config = dict(
    n_layer=22,
    d_model=128,
    n_head=4,
    n_kv_head=4,
    head_dim=32,
    d_mlp=512,
    vocab_size=582,
    activation='tanh_gelu',
    norm='layernorm',
    norm_place='pre',
    norm_eps=1e-06,
    positions='learned',
    qk_norm=False,
    attn_scale=0.177,
    bias='all',
    tie_embeddings=True,
    parallel_block=False,
    init='normal',
    init_std_qkv=0.0143,
    init_std_o=0.00215,
    init_std_up=0.0143,
    init_std_down=0.00215,
    optimizer='laprop',
    lr=0.00246,
    lr_mult_qkv=0.7,
    beta1=0.9,
    beta2=0.98,
    lr_head=0.0103,
    grad_clip=1.0,
    warmup_steps=391,
    schedule='wsd',
    decay_fraction=0.733,
    decay_shape='square',
    final_lr_fraction=0.0,
    batch_tokens=65536,
    seq_len=256,
    doc_mask=True,
    train_tokens=303400000,
    steps=4630,
    dataset='wikipedia_en',
)
Each number is 128 + 24 x the weight over its row's rms, rounded and kept within 0 to 255. Layers, rows and columns count from 0. Numbers have three digits each. The size before them is the row's rms in percent of the matrix's.

# layer 10 MLP up, 512x128, rms 0.048, rows 27-133, columns 64-127
196:094104135164120132160113117162134139157078123081145097159127148098089132116112125141122108157092154127126167080119162164162136150135126186084137134102125133127111089156154150120105139130130110
161:138125125136099129174173095138141118138131125071085102137110127132159141118115099165124115159149144150139144198134093133133134105114147117149140100097109106081113122164115160120165103107146102
005:168123146117144167163129136118142106134115161119127140122151115124112062130155084120143133145123129114166128135121117127128131123124124099127087120159094122128123118050112154132177125123139114
184:092102094129124166128105142135154171155107119079101127151080140142131146139162092121080094150108102156154122135109157120072104136132089130117121141122095103117163125149125127110102115106124136
160:118139096142084125189124158155112101143111151087100157161108116166101119152154114143137135120114155110148160110134121133100131141143109130131122139112158110112090066144145119134124166121140138
131:131147195142115141130148125128152180109113165080103129109132128116121147122090113121132141168122115163129101160152150139134177144118129137119114124127097136137102104118119152157144131110157151
164:149127163122184168130128122136133150159112131158138091127144122118110104117119164145152132171101109111126138107129117150109136107146139156051111108107153132143158152132118130159161118121103088
173:140135090145134126100125156168102162118102172118121141111145157108142144122125131182128103140109123131157137131177118119181163119121120159138149106145049117126115139140139165146159104134117104
005:173144144168073113094068153101119079109147123111118117117128107145126105115169113079107104128125136166093135115114106091117128136111105129113109140097130119124128134119125077170137122082116141
006:187121145172139099116127117095135080189148174113134133117108145112130097121178112170122078132140132133126138132112120151148153117137124106130105144136096109116119167128100116156153133135144182
005:178146150137116107117094133116103119137132107120109133127115100120095100141145103134117085160130107143148122106103120108127145116115141130171095129147118118151098148051111141131125115108129130
172:165132132111114130131144156129205118090134137137129114154147124133114155125139139131048122199112076155113129143133134149099119150098146156117170118123147105078117157147089127102124126114116133
168:159139097125144125159121124141088126109151128097097103119093111135077146146146152122107088148142157119126153134133108136142160167120137138101183079143134134096165105161071165127154120122134127
160:083130131132161143155132159090116147134133145101127121122129103125110096163109143115112079110111128155117117145126134134131132141146125144173203146141168104083128100126102116161167128086122107
191:116151171093108142088180133117172166162124168123129146125137105124150102124153104177130113137139185116119170136145151116082162128129146147134105130135108106082099119151123144126126100123128124
006:151126118085125104132142117103089176132122069132142110108126105127141125158133107135134123140136097165174121154152156110121137120119184134165146087138136148137095077102125139132140140114154121
005:147142128067131126157097135077118150134097087095151113125114123124145133148119115110119131123110121127148103153165146091138110152138160155151123102148123123119134078066132120146122125115133097
162:094113164132143140113090125168097150106108171136110114153108109153101170152134116143113142096104138165156155157093149125126134131156133105115146131137115121150124095119171127128115139132128129
005:121103110146137138154126145161167124100159179124122137122116135137124105164148129158119134126160095139152094110097115154154119103120114130143113139153100128129126123066128103113130138113149093
134:122140122113111148128107167173117126135146126144114150142149176106116131142129113146136126100126117142124159119146157152123106149127180123128180133122151098132121115154104173139136087139134111
140:165131158151118163140108136117139148145103137140113121128092106115125153027122140131104129125142135173107095118150141105103167134146131122125169177132109145131073121117103121114159150149124108
005:135111151115116202114130119123139116122127141128130113146133090157129111146137118140154116155142133168120151118138129141120148213095143166158159116145137118105112132079101122145139123147115096
005:111120094082107163125105117081154106110126104145130079123114130127110096134106113107106134147157108119132090108182130115135146115071104122159110119147102127093103122127115141119111121169108106
005:162109148119093116109120106088123109120148085124124108107121122153117044121170147116125074136132130190086123123098137120120135140122123140175130118120111120108120161072092098159123146070148135
162:121083102144135141100103096129112161122081161096069133153157148166097142123130146161065140191119078156167116124153160139103133147088152073144111120124122160127122122167137127119135122100139131
178:144129125128077167157133169181174116132114150102122147112120078129046099096157084120082139123118107122141090184122173161158130145121130117132165136132168101136118117128122137104131135128174131
005:167162143109094135165143151130117125157115140133085153106137126138127091099160108112147115160122105120143114117144095124141089079136165076119100138131096140172134091116139150140131109086121156
129:124121112129115117155153090156129126158121133100109139148091108144105140088144122149106151114118124113112135175144153113138105126138190119126103165136100105117141132136079112117129126115141127
171:172107100121075152134094132117152116179086102119080180147115134173084159085104097159087153122139100147132122147103155170125127139116105129115127166123128122135139112150143119106130119144133135
005:149153146093102129135096164119114135089106089111139134121158122153118117151127123098163144156118134127131135127136149094110144140113189123179117086138134158154110122159112155179114132091108138
005:138138134130102156131149122114165131144170172158127147137126146139146050125144184133158071132160132154145124122137145140162168147124142129177111155165114102134155155083135128148136118144134122
005:126156158070103088133159169108115121173122108103123099129164132133112118127093121133154117139139130114098156134116119122131135101118112127125139118130124173128083117087113069093096166145116124
131:091152120109134130104120125116153130129115126147115103138112126081118134124162151130121166132092106168144118201151164145191112124151120158097160093160083127145114142107133168155150156087115124
005:121153103150139119171123160166169140122158133122130124130139165170142138152141156126143148114182126129170109134131113128184135115139122141169113153172136153144139145166147121134140144117175099
170:100140199142121135099097127147144134135109152142174157122131083115104152102125102105105132165123121137137105148170131159158097109127123141126148119150125127092137159152087128131139166120148141
146:094130107088148130152139123146111107152119128133113109116144114145103104132147130147156073110121153184097105164133128122136095104132140117137161156164077154132124142124117179148138146110106090
005:124148106113111122145143142085121123131151111131144129130146128115133144181146124094121118158133112117133090138117151122104126137100159178111154128123149179128104092221144069145135156129113095
171:100114125176115134142164102135167144167098173139099130138115096114158164141128124149128151122161113108159147128139123092115110086091138110097093101119054093109165164136144166087102137131159139
005:096105089160107177097123069163129128115137162128148125126107114102163163117142128139105108107131119145109108144132155146117131167131120145100158133110175101098171131154145098128153100142124125
005:098155115112135151143109138180120136085140080103107123123122127180117153129133167109090175147136100114136101142124134119139095102119147141144137126152123121153113114110165119119115145100150084
005:094147086075114129139144148130130121149122095095110122133127165139142123096083163126154153107149174108158129152150167110170154142128157104154113130172103146111172149125161143116115080120148116
006:126110115153108101104117107154130133138141209115143122102122141136154156147138094127112134123136122126119134151120147122117124168131132124084174109086129102101108162175084067134110141142115146
149:146074124129133156140108158110135126089133120192132110152142116142068084068143145127153140122139081144154105143167119142089130127090153112145119149130148132114126091111130155090159139087125121
189:097075159123132149118096139132169169138101137153070120123095144166120147103140124103157136134139118112123107113092222136155186121148122114143127154124117146101135116153103170135155143109109114
005:152120157163133105106145105132099083140114117132112097113108107121108101151144117180092077141074109143094121090090096164103148087131094117134132122134118128156092155059080125118111156128133142
009:163135145101115120127133138131103142140147147120116146125130121135147101141139126105125112123122115140161115121130139108126118137140137103138119099165122123146120116000114103152121137126118130
179:107151141146125145138134150134106145099089136120187100144099151142094147086111143110095122176137119155117120138147118147145100179114128112143088129125143102090151111153118156124133154103150122
005:166118143153203114171156150103144129125101100138130116131110133116136049143145105159139121119108136114124151133114127143117148118143113111182087108150119107150123154054097158126148136137153132
006:178113138186141098123092111116153109120127137107131154122125126127111126111201110182138131148146111133092127136113110144144119092144109137145101166101099128113136150143128114147148133081166171
142:119127086115143145130090097168126111174081128116138158146134113156122111071105092114145115094147099127132111165113156106113123143114151110131090108186119120123094135135186127079090162119158138
005:085120116094151114127122130175116141091116104105125148113136111115087159140114108163119134142135105088137080145132149101134101117175170139181120104152120141135088091183134152138110138106115101
006:157101107173132098125116105093131119107128115128129130100100105112146083129165133182084077123103105156100091121109121126128121097139089132161110124120113103127133126040100089150107124098146121
005:144146112179161130141132086139137126131146125102134125145122135118139161137156161160104107137129084141148098143097131148103119126153108179149133144167160151138152095117156112105148180164161132
005:156161119135146126139113119123119121139139159099142143125141111082125084145114121108120082134141108106144106114120122127136145129108103147123075114157130124112133129047114130147132141142143087
007:105149116101104132125087158180121146105134091116152115116126121175113157153138125118135179142155117153165110124128141103155116127148176149156132115148131153132102112219136159141148139098158113
006:161125144126121110130060159110109143128088079086098135130125118138130092104130127123167134126115146141111167155115080104140132137122123120126095122121098120122148136041132127121147076066157152
005:135156133166143118166122156111132141114146083106116109152105135144162092140181123088094130136119109155148111147121121134082118130124138169189135120159164150151135127163135144118160159122169119
005:114128139084129154127134130129112150166119122089108118124124135139147170109147141076115151111118148148182123135139172091081091188134161134117143100158140119117124087103161102158120121135100141
006:120155115154108121106102088139089122080110074096133125123129100124127183158166106140107114180117082139117091130122125134083101123123169163139134119114168170126109084164103113130144152094113112
004:131120130161135146083122100157154091100175173104129104118111139155112149150153135118078124135143115108140070111143126128138119126116108149148155147137112120119116150172097099154096179146127118
004:186156107136142122139126106119126131152150139117141143129109149118148161115133149106135114109143125148193115114126136131175104146099134135120086161143148128139160118088134149168145121115150105
191:140095162116130150131139132139102168152141173085122139151096145141118107124126099142081112133160101129120095150134126128100158124143092147076094138081143095143124117160182133140149099078137125
005:135096103127091103104082137106162100110163143115105121118103127132094082119129138131123080114161106135132099110117099114149140124125120113150109136132065106123099136115107112124089115131134125
005:133094125102126119123122113124160133151139161150127148122101142109129079096130088142165113110131137114119161170131135104158157121154143087101097117121098085121137151135137119131151087149121176
005:178148146159106128119125129120105096127110094084123125117142131160148182132169138075112135141119116139159114110173146127086102155115143138142156149134152153133129118159119076178109172109104171
166:128115113135099161079160169121118134159096122164160141141144129136105135119127182160145104145126170109141129171126159127083154137094104138131130164163134077125143056128092140124131131108144135
128:158120118125136149157133105100129148167103146137117138136113123149118140140161125149112137125117121140149141145102105142136126104094118134143101095118115110069139135123188127150114113119133143
006:111115139134133136109129133134138146141153116125141124124124095117084147139119110155120108157131128144123115142088117123127147127140145170138159114118125135149083138255139163107140180151155111
180:111163132110083159122147114128135153115105125108100097141134082122105148134119136126108156168146134163129111134107140164109185125083087104134170161118141089118155095123115137095156162108153108
005:183148143157131126146119165144117119144109126085105161099144148166152158144186130143128162148124121127185097142158140127134090132136170092165127128167094136149123135110118125185128149075124157
005:148152192089150123145117152143112138139094075117104143114148124152099148133144128160162145182133111110166150149140114119140131106140176122186112114157110158157067086143120157138099161100135144
187:142110096150131139167120163123143126133123113084131114122133160107123096153132139117142125182101099192157158135130118164154152152087132128135168089180102127131134116152150147072123152087118107
005:149139164116117147155118138134129144106113058123104121117122136202129152132186164114123181163141110172186132119162149155124093117111163123186154128142128157149113112154143135144117155090132150
005:124151128112109163146139117101121127101163145165142131149134143154148096184165149097153124173140127147153132144118174142114169162078155180140156129143149147129111141164150090122143127144132104
006:166136154164168112140113147156118151141099137096135149129155109151137159123163135183142154152118122138159139146127141137119127129158140126166114135150128151144135108066108133138155170102145138
194:147141140115137133158128087131163149110128136097093136141125141155117100110145120116119136119188142115104111185114118127103116107110109159127117123118084124111133152133147182103139069104132150
005:111106120107141141100107085121117139120115034128128126124102132120144130122152151097125122125113154162129123133119147119111131133119164155155140126103158125124099125227146158120118122111144128
176:136120143155109153137120153132141173154106116137129097150113136142093102139110164124091107172108100156110135125156140175110121157147104151140091124129172100113108109139166115141150127133156151
174:091094113123143123158150152115176148082100134158099104138143123175089149126091128111135094154107133148102143158124123137132168101106129087137124120151114109105118151132138120144141093081186133
153:109115101100131123126144111161080130157116149087137134140150092122116108142110129169104160160131112164134192111100151169134129135089111163151129140202144087141133131113162143084126131160154132
005:097118131131156097132120136175123103106124115101124124121128099118071138141094082158139119137124099080113133119083092116120112096127118145138119097139118138152058098127086098090119155105131066
184:116128107122118146118102149151155136115094153145099128129104137139131122093133179127136121124108101166117131120092153141137149137125097111113120166127108156123093126119162107150111167114131149
005:095148135139070158153151128157129135109160143138143113155128156164162145119152198078128144110140153159129154139118130137109143139110115172099167140154152152129162138169170078135127129121151149
005:152147139116134083149128134093108107087092076122124130142140120125112071119137139155188080137110122118102162129112093131124159099129156107169070115145116137143089133080084138135146108074138127
004:156121131140161115155132136097135114117132127104125125108123116102095076165126106151152106113121093098127116125067080138123123093127107122134104118147093124142079130056078104109135152112156102
185:119114098108118124144101147140161162132141092120137110115107151128129113086154103193140144130146107128153139093073146139086138147123074113096122133157148155108110112153126112080139159112165131
006:162100115111164130118131099112113121131122135114146134136125123097127065090135114183160074137134102115139124152149131142149162099170145107153082124168119113118139120066100146139176125140131143
131:189091110148141155183130134107142145166179144128135158134189092151100114121157125122110115186086115144128161145082143129135158126134171100086113105138119114114121135107121142152117130107132102
165:144133134138133122137118157146169142095148130151123104135122100167100133133126196114110148134138159117128180111077127112111121123111133094126179100153096139135149132120131155146156133156147122
005:136107097114115117127167076114126136149139122128152120135103161083176095114094173124106076071124150141108136113117152146136153123108110140132126114144156129104188137051147100126115113131167137
006:060144082123121129135119129156150152099150098116139110132121116135126152150129152089097154142144106137140095129106131103080121106089140183133153124118132130142101097188153097095112170156141090
005:108136139119096088138140133115061128150131063106115100113097118152124153138135115078098127145117085145150116133121153111071118109123165125132159065130132105150080117125119131076109148145122137
004:175079080132125112117141090114142141138135166100163114121084129093142101101147147175142089084111109128112122122105094149157130080149102114110098145116127105113192128086126072136144122127155173
006:111107119095092134140114101114143104101132129136104117102122123134101100133142106114122162140142110105127102100098094121131103103098110123103115135102090130100103104166129097105104105098127113
005:160134141110153092149157124107107094140112144118091129117121130099098110146151097199145117165105082113120108106093099152123114072168137115139108148163081158151108105125113116106117136126118159
005:097103137111128091127130152158154159123124150138116140116140140153117130086137148151136106088134160104093146145134141118168123108171129082159117105111078074129118173103103133124100097102145136
172:105112135122092126137109201122156116134140091138149110163141152122119125089166102138152113158129071121112118129103148128138146152103158147104138125112127138097164117140157137144130110115145090
006:156126142145129101126116150147113100133116096107102121120118123156096130112174103175101113156118132153144103129119132138156100102159149104174108144149116116150094152114098151130143129066149140
005:141136138174156117129132114135106108129136139110107145114125128132128176160167112145068135154129083093151069120132115142109096107142136150153125153140118119151118107183130145128106193134144124
005:140121106161167099103153093136137070152169163132133121132115167096136126130128107125082071118106115094128081110132159130117138104147106097135114144139137121154144170123130122132131155205103154
006:151141147081106125137084164145104122111123054079110119119139135164086143118163143140132143140137130177194134147136137107155126128134194119164105114180118146129133107135169144161141127085137141
141:086165148121089126102108093175102146089126114127120113140092146125101126135118167152113103134188123090139123163136123101097108153129113098143131114115149115150107117140135130116111149113135115
191:124122175118112118091146140115158170146091141115156118134111123173112100118149146129105175130175137135145149129146167122087172105126121200122099121134140119133157090143144160144119140147126130
159:167120104076157155104100171135112126141067151126157087110159116122121134092093151184125093142171102195121135146145088148127113174137120118162119125106126129108165132140144133120110124094145133
005:119105133093168097141164087163118141140097116094130120117103128088135145126141118167145132128089093112163124144119126152092101104177142144116114118156116148124129075116124094110120173138149157
006:149135167132134168143126124149109116148115168098122138132137110147154129109159124124128148147126093114169131123158120135106112138127127123126117129180118112118115088023130117145125136144110141
185:131142125131115162158090122143115113122134107077132132165167123109131114083128116155133091160147121144129173123167153143134143145117101156110190085090153138122134108154116162143124139128153121
# layer 10 MLP down (transposed), 512x128, rms 0.0461, rows 27-133, columns 64-127
197:160120090159140120128123163113135129122140098151169152074152126062091111116158099131121104101097146165116134117143127140104163127134134108110120140138133122103121163130145135108158133132106089
160:135061137095084111148135111154162117097114159131087127139147114126150148131177145119099129137123141137105125146137108096143166123094106155112105099141136078117162166131118132119108135106097120
004:139148132132114074161180111183159200157108122137115133102137171119083160137135138132120110155110130147125143174134151117178105162132150132116137114158146130126149134117155114103123164155091167
171:142113118120124139173118129122092130138144139128134113119135116159118154178146136145118088142110120122095121167145104139116104125136126154142107107122127097123086148116084144133088157124140107
176:081099139133129133148121131086171168111120140141150091138137149118120189134135146169092090115157123132090122113126194124131101114106133190088152119103154116126108138147091157138078092078133083
151:121115126107138103114096083123114122153126101133146131094116132111179151123122146105166117110106123094137165124112131112117141112101146065126091145089135155142151154153114083160121125190153121
170:118107113140122121127142148095140099144085115130125184100146106136155177107117121159095158114125150096121111095148114100139128104139101116138105145126168131163106109127084154103115115141129090
168:139093109101143186121091122155121143144088153122124102136094111133131109110164124106139133105147127120088096117140146139105119129146123078170145137146136139095058162145118119103117130167139105
004:168120151122077134114134089078147138138159137178098158131136143115159119153102120121130127146151089151119120182100136161158136147112130101155112121100113157103089123119130118164126105105133096
004:147171117069128124153150144108151136118139114155105117088139114148062129129090145080125112159117102108114078156130110114141113185124135144120101097117137118122140154153144141117143150095121116
004:157145135099114123110113123149143136139093106153145150071144110088094102141104110135118109161139108152120113152128112138153118153113130129135131113127130121135105126109149160099100120117129118
174:117147155165105143162120121155146130106120150139136158118122077141113138154156169096140120136162114133154114108117107156116113120116132152123115106125158142101150097120126114158161093111109088
172:120133107105119138133121136118140167143094178118154140138129107053126123130139115133129094144128140119142092137091157147138095129113101082131087118112174147168093113174089125091137115160093101
123:116118155149159089121082111153152171125139156120108140119162171159142108114101173131105148115096121118122107189082104158112085135130169146099121131103126093113124108133159100155114112128138143
197:134166095120120127142125119152146127133105133122139110105130124141113147145136132048112103126129120106162113156080145174104140123113091114109100124159119089135134148138138134129145135131154100
004:074109187157126100121104121115121093107076130152179096128152094093141083114094102133107120148138131130133139106161126149096094118165101155121116134166114108147094144114132109115082099158137121
004:090143141168093121127149109109090126124081098103136132090128100111125070092095103154098115121167117148135100112129098117101101110113097112099105159157139116149111099126129140124095097158133112
165:146110096136116122178080127132141079130122111118099140117131133096128087136134140138086138185129117106089136109127127146111142121115146119155135112096191129137137179179120134132129121137107129
004:138140087093143097144130098164119127124118089131116141157143132101069102126145120121146068134047139130133140146104128124188118136140144128129136106121137118115150104099141142107106169119063160
144:134119143151118123175107100129153122113129153106124112078120113131165165100156145127116128139143146120117135119139142133089132165129090146111131081117119169127124091102152154124147130133092152
149:160116091129157085145132137095098122124172095120100151118130119126140088147133183118101111106110169100135140156099126143092132097125133147115119137153129163146149120122135106140130136119129145
004:180149178165124091090114117176148139154101107138153140122152125129171122139123138155150158171157150167131107119181179179106135112124128105111161149124122160148119133117150136093111118157134132
004:138099131150132149129091125164079130071109161112153135120112135094107137112143103108114154123131166156124089109172117133102107120152110133111160162138134102146139125122123127124127105124130048
004:103103142119119121113116098148111146129085102177131122126153133109132105153104113119166127179120130117128143140170130140134095158089123103132121118105081141142117151109176147068134141119088125
163:147184099096116120133128112104082136140129126127133078153139126105087132168140150059127121110134168147162155103149087109116148123154122118180135121124140116148097142152134099162142130143127097
153:117150123103130143162149124091083131089127157138137161097111155113139147151144139146125158152145157120146152126084096149131101122141141081123147123149166114149126131093162121134142106107157094
005:105135091143140124153120142167141179134133166126130165152103177149128169158118142134108100151120114131152181143101132096156120160140121118127142087154144112085122141137149165139126135141123121
136:119115110136088125131095123130138139076142097161166111084137106099155170148110139108131134114125155097133127135109116116115114127118121130153137113129143161084104131157173110179152151125126149
142:136139130120161177114120115132128070116115155173137128106162151127133129153101120158096154077129095136113110109137158176134112171105083090123162100135130112164129102151130126117156120135119131
004:114120149147134161103141149160109158146088128145173154123128129147156152137139107117126173143156140155138155129154139104106103109142092112129144158132139125126099117116150114124105089167150126
003:151122164148118126165097151180125152123137144164123133124128173094117159164130136136144125188130106153128108134132103146162117165102124113098166117137124139109107145149149150107158148095114089
004:114089115107123102101109098123112159124086158099149090084117122141109102107115133086102123089120165084112144131139129111098091152143142164131106106094114141121122121134141119122133151160119156
138:154147112109127090151114136164143122100153121126130091119174140124139130167150111113116136149094088097128104092138135102113134071129136105140148147111157139114145126135117128116120154124144113
004:105126092128124130164105113163081139141137123124132129122117136104087108106161091125141063125095140107152141175084102109187121139148131172119125133126130135128126105125144148117130151122091152
173:123152140151123113162140126139135071096149106100192106165138150108112128153105139115161128123129152130130114106125159044104141109118104146131089103157154146124132134159120113175107103157125073
141:149113159168096100120113125089132151106116095188129144103120146134174106154119126092090142097120097097134160131172115130082107176108111134129105114158143118145137136148160142119137147097121137
004:123114163144119087124164113108125144100096118104083111146127095101167089083124093136103141109125088155125157132125118163106100104135128121148120138136122133117107079121086132129113067114104093
169:128153112141158097114099116088139104079151150087102130145109134136148149108165152120119147132121130123160112143112124184145094147113143123137106176093119100126087097135139115133161129147147086
004:158167169166116115160123147087151081118142106131114119175119113147173130099133122160130113113111103105108111093115120130129162071104138140127117129121125169143131123161094140138103107093153138
004:093116084139131146135141108152083148114120126113107158159099119141127122102196075147145120112104127141133168140080126104137128110148109132142143135105128135144148123104130147153132131112107111
005:126104143155131157138131165165102170128113156128156114091111153163117159133194112132122140116185125123136099130163092114081107136139089135100133168119137132125140137142167111132133134144171137
004:123165107117121127133128146100133108091155093190140113152163098143113123118125159123154158156112125107131098120138131092094108146174111103159141110115125116151164106093143115130126144154152135
158:148173085145118141102138092103099096121135106121170180126122121092129160167115157149159085121103125125128118131143096162116114100144099144150133136109137157125107166118151145155153084121128119
158:091143104134093146132149123112141104094111118106135144144113130099096151181141149107118108119143124126091078123104145157111145118103113099117135125142104141130129155170134144145128102152100068
004:142140110045159111090112128132142100137113112116119135137151095154109109132073166109152111134109145118135117148136151151113143138107127139111112099078115134130119145127152134110133163142081148
005:106152155141110112122136131137142144143076118151104098126144151102141147109109149131093126170141126171108125154115134099169102135149094157114121096145147123113080150096151115111101120126119152
176:090117146123110094127124121100151114142106144115120124121146133160147100118130166102130073115145098164118143159120173112117113112154166128177153124108165175130129107148134124174123084127154144
004:123136131056125086111167112141120147169140131100144124092164161131074144144097172124128117131136154144158102187132119150149129174111125129088139124138117158124135141150147114105152172147114169
004:093140083091153124155137103116117120097145098147139158127137125167056113154127118086128095148080127086155136134100131107153126152123169131135096104129130104144144167146134186109147170087075134
142:102124109135164111096124165141120139123114119156170132086123113076180167129133156139107098092149157101128128141121149123106129103146151173126115136114109128123154113152128168135153128138115103
004:109150120155147177172149153167073129134087076109153136124133116152117125099174103108124134115094121120150167096119119070112086093150131173156142150138147113142138139134135160083111119120108117
004:104145128083128106143159097091100101109123086145095128126137127123069094131095126086143084138097106126150127155097121119170102139097140128098086124115120111124094163142130176118133167115086120
004:135162146125129108120136132106124100124120088102100124132148088139099066095116092152102071121087118120137143138123115140154149125111159167141113128129127165142093120137104174114112110114103136
004:141155183146094100158126110128132134140103117104085107084121137096096124093119122095112093142115120145099108162104095095180069123133138178131140144160153128149096102154111135110107105130111130
005:110124115158125159159092120172100128129109129142177150159131088119152104121173068162144124127110152122144155138112114111101134096137093148167150133135127104153134105101168132093076111139124138
004:107143140102107126094137112154117144172140144127158146104126168137105128180098134121122101139175129122134111139133107123105125126115093111094091107135121141123085126126154109141087126172124159
004:103121151094129081090129112146129145145130120103134136120159125107119087139099113165117106155144121143166141192110109154168124145095103133156127126139099178136099108114141137133109114133112142
004:121123146153091120097173139093132118133098096143112091131138101127178113093115109139074148126168074136117133104140132131110123095126113124115122126120123155092099134070136091103104080123164095
004:098149162167129128128118126118134113113106094122139157157144070146190078107116081138116135136131123123148183120124140137101129100133147117183144131152099128169092123143107171119089052137128114
005:131151108142150159142102126140098117088134117150111166181136107132112130132151136129151150174113121150144093134105118136139131147148122124147163140146143128173145114109120158119151142114114073
004:143150166164109088140121114075152122140127095139103122097138141097125107118134095148106063150171086150091100152117118135199136137137141114126131156149140121124078128135096126117141085097175119
194:112137142102146094141139150113069117123160171133105102102146089125147129121136077086125139138105132101133138129167109122141121123118144182119111128096082176126129091147153124073117138136135135
004:136125112112147149144101123164093123100144118153119131111135119092074121131153087100137085162072130120119092137128113121150075162127109152117121120112140099098120146103142143113135146103096088
004:119147084120124163147150149140124119111145141157169109107123145122101159174140168106131163138119119096106095111152097108110124178135088138119120103127131113109161159138134128137135166093138139
004:105134148144117148077128131093128141094108105154108127143128101166150147115123104122072170163138118137157144123125175132128163114141103117112118136126124129104064149105124152091144058128144106
172:147153167129149118120118117109121107090142150121123139104137104117118110127154100174106137108089117110113144109149117130149106148129161169080146092120165149176130158132135056125181128181129112
137:136128117143106100085083143151141086113155147132157146095092138082127131128147126121142122126145124143084078107113116136142100141129153114146109163093169146139124149125137105174110102151159117
004:136108118145169120115109134144131099108110118160133146141151078111123056122158099168172131117101105121122128134143117145089126129115118150165143156106121121145153099110145148117107142134121115
187:128165131138155108132162103132110084091115109139159136127120126134120147141103101143185104127127118141101121158145106093144129085079114143103116136144118141094156162128153184116117131069134123
004:080158106114121131135194132148107162140102092159117154136125150154116148125141122115097147165139104140161145160094126103160116134152105097110125128137154125101106132117163145119125116152131130
004:072107091115130144121125103149073139121082119108165146115103106142079105118090111086106113102109125114113155115110119105089093132154131126125120083107118103126102120115137134098102108136100090
179:084090135160112152148077129069181149145134127131126119114125153114170122144153191102171148149171140145117129119102137133128135135147127097101134136086108151123119108162143126167123104144122121
004:080112084115140123070100087155109145123090119145147148170134126144132135152139086129115123164112153135161162099131174120129138131156107111126124113138114118108090156081150140091121110131114117
004:142119177139108079088127115174130157108091092123102109144141118095152100133121089151144160155131117176141127103166118159102104103121128100154148114109102153156133097108106113123078117126087111
004:079167139088131141135170107103126134162103098128146125120126130157078115114127125108108126108108142114143138137107153089140116125144139134148113101127146096142114150139178165134105130153120185
193:091134138165166138131105134161111117124138127133138105103139122152115145125123092102116118130116135125127157089154143111091134119129122157126103091137146100116149127128154105095160133160176104
004:109098148134097143107125105118097105128111124136121098152120090126181075094101084153146129105148074104081133092125140153088134100091115139114100122099081145137093136137125115126119071080151112
179:088144102104170154113125114166117129128115176077123125106164114099126126127158131102088115109144128096153118130119106127147132100132108125121155130123056105182123146128158118140157111160151117
186:072119148122144135088087133091139162101131113137157173131140109147140181159177100132110151088135119143134095164144071138133145120119133143129104139168128161087106114109101132142105129146145115
159:121156121169150137144133137088107123066161145132124102116119135092167140103133157106129118115122126134148124145127153110150125156134138129112133138134155117117099170090108154159137168063126109
004:139141103114174143159131114171115131163123136108183142149132099131102079131133141126164132112104153114147134133112120147112150136140156131173167117127137137136151109125136162102114146150095168
174:107149128128132136135104109178078160090135179081144132160150128133144117189126113127170145128112112129169066156123109121123105098089168133127151154109158121140122156155112101123128093151114121
004:125108115142127150114118162125105104130104132126103104135110124143153137142126082112129110127103111112126150107099129116142132096115115168116112120107104181138099109130118102159105106096108146
004:107130171074122121116142143164112160176098132105156120060120143140103142139091134083127138123136155111128127170131135128118103145101125113119123115112099142119105132175138133128129128137103161
004:120142142084150082143181115166135163172120091116121137124159134100068102125131131130140121143113152152141134189117149152174118178132156146138124119139142144141155105139132138117135184149060182
177:151111118169078143074173078095151114108157162115159103119150139153110146123136129141114110112110127150096117124137115147090098088155104115115109156137134101126104093133101128129147160102130125
004:107172176129131139164135141142134126113110128124137098097134145113111144136119167088092145185130134125123101120148108109123086140128114164099117112169148111147125182166119132112124133106112125
153:130119152114155166145103173107125098100149117110118100097105105151165154106125127131143109079132118150097117123118107161163122119131099148144141147101127128082133130130117158141154131134184128
176:115126111168113152165159082138162162134117155149139140131081118149167114130127102105097092158118183124143162156175080150123142110127133165151106145141113176146132158155154108145121136119114116
004:131127164125138124137105172093135090146116140126104096099115120136114124107089137108120097122141108103113107094156122101130118116116127173071084149140108155124082126176116087135123111100133155
005:105100127142128131132091114159106125105119151116123134184126084131129092090172068175155115108066135111131165134106130136143116111126118167168161137143124149149144084127122151144100112129110129
004:096093125091150125067090142112135111097122124144150105120133091116153109108100098139094162137122138130137123129132117124083137116125076132128121107114117142127107146087140105097096112154157116
004:109187122119128113147131142083131082119151117140101115133135131138083104154100114121127087109099092084115122113107123114137145156111129139115090119153110137102107132165105147128139132099093161
004:122107083148133087154138101171116142111137105141126171160133142121084119142131093158133096114078115119139152131113142147138112154142163092138122087120108115130186070110147108125118181129081117
004:101142083079159115134172111146111137124089088095126124098125109126060099122104148103069081120088123108134160129123111128121094166132163127100096075113127103115134134120131147106114157126052126
004:110114062112144185159137157149086125143142153134163112104125163157093165161158160071156156119120148105139105117117130066123117152155112141123142126116134132112156177140167130114160169115140151
161:162186143158121077128123124128149141112143094153160132122139154125147111141128083150121147138100113137132139113102141095165102104143128136087099124085176105075168102123094149147128174163079149
004:124157084079144140101137140162105150114111077139145147104151126143110105166154129119123139132138114127163135153117126096120142160121110111167123103091124115109121167108196166078112126115132123
004:077155092108148124142140109125104103078152090116095152161121096150085117089136104145099112143068108135166133153078120124148106120143129125124124109133149104154140119117115177120141122100096084
004:163148105091156147134124171111149143086142132117077123119128105153113167098151147119127145157110097134126087132134094118171145155119117163120137137115145125116123170128111146124182131080124099
004:108130108132109148095129110141097120148063096133132118119122114125164110150161068109095111137121126123128137109137123112105095098137087138123096120121120138104080141081154112091081079118132116
155:118082114148137134125108154136159111116172103125134119078122128123180145078127125162123149128138125135136110165127117145135119147117085159136108145106136135130113115137143132119148095116105160
181:118132087106181115091152112149140145131161126128146139137145123088118135108153112137134149069092102144123141158119082119135194165107120166106137158133156108143145186111105120142106127124137086
164:132132092183111150101078146169153152163129118146103130112122150114142152152163145089130145079140144108116132119156138107127140158122076126130140107140124136121190126138086180072129119131131120
004:092179127127153159138175155105098096139089066117151105133160100158101100121096144115078115105110133084148166095132140117115127152147135164119114102159125149122118144136139128083104112135091180
004:129170144145103107128148134145145139111099083140128137131135152155110153124099156124067117185132133161157133145097148125175142113140128124102137093154157148135108129104151141115102123138119149
189:108110104110127126119144138090132166080145080131086156094118128098160146127132158126151158110139139151134115153142191134182140120090178124147126147160158136091121107092114158163165176082105150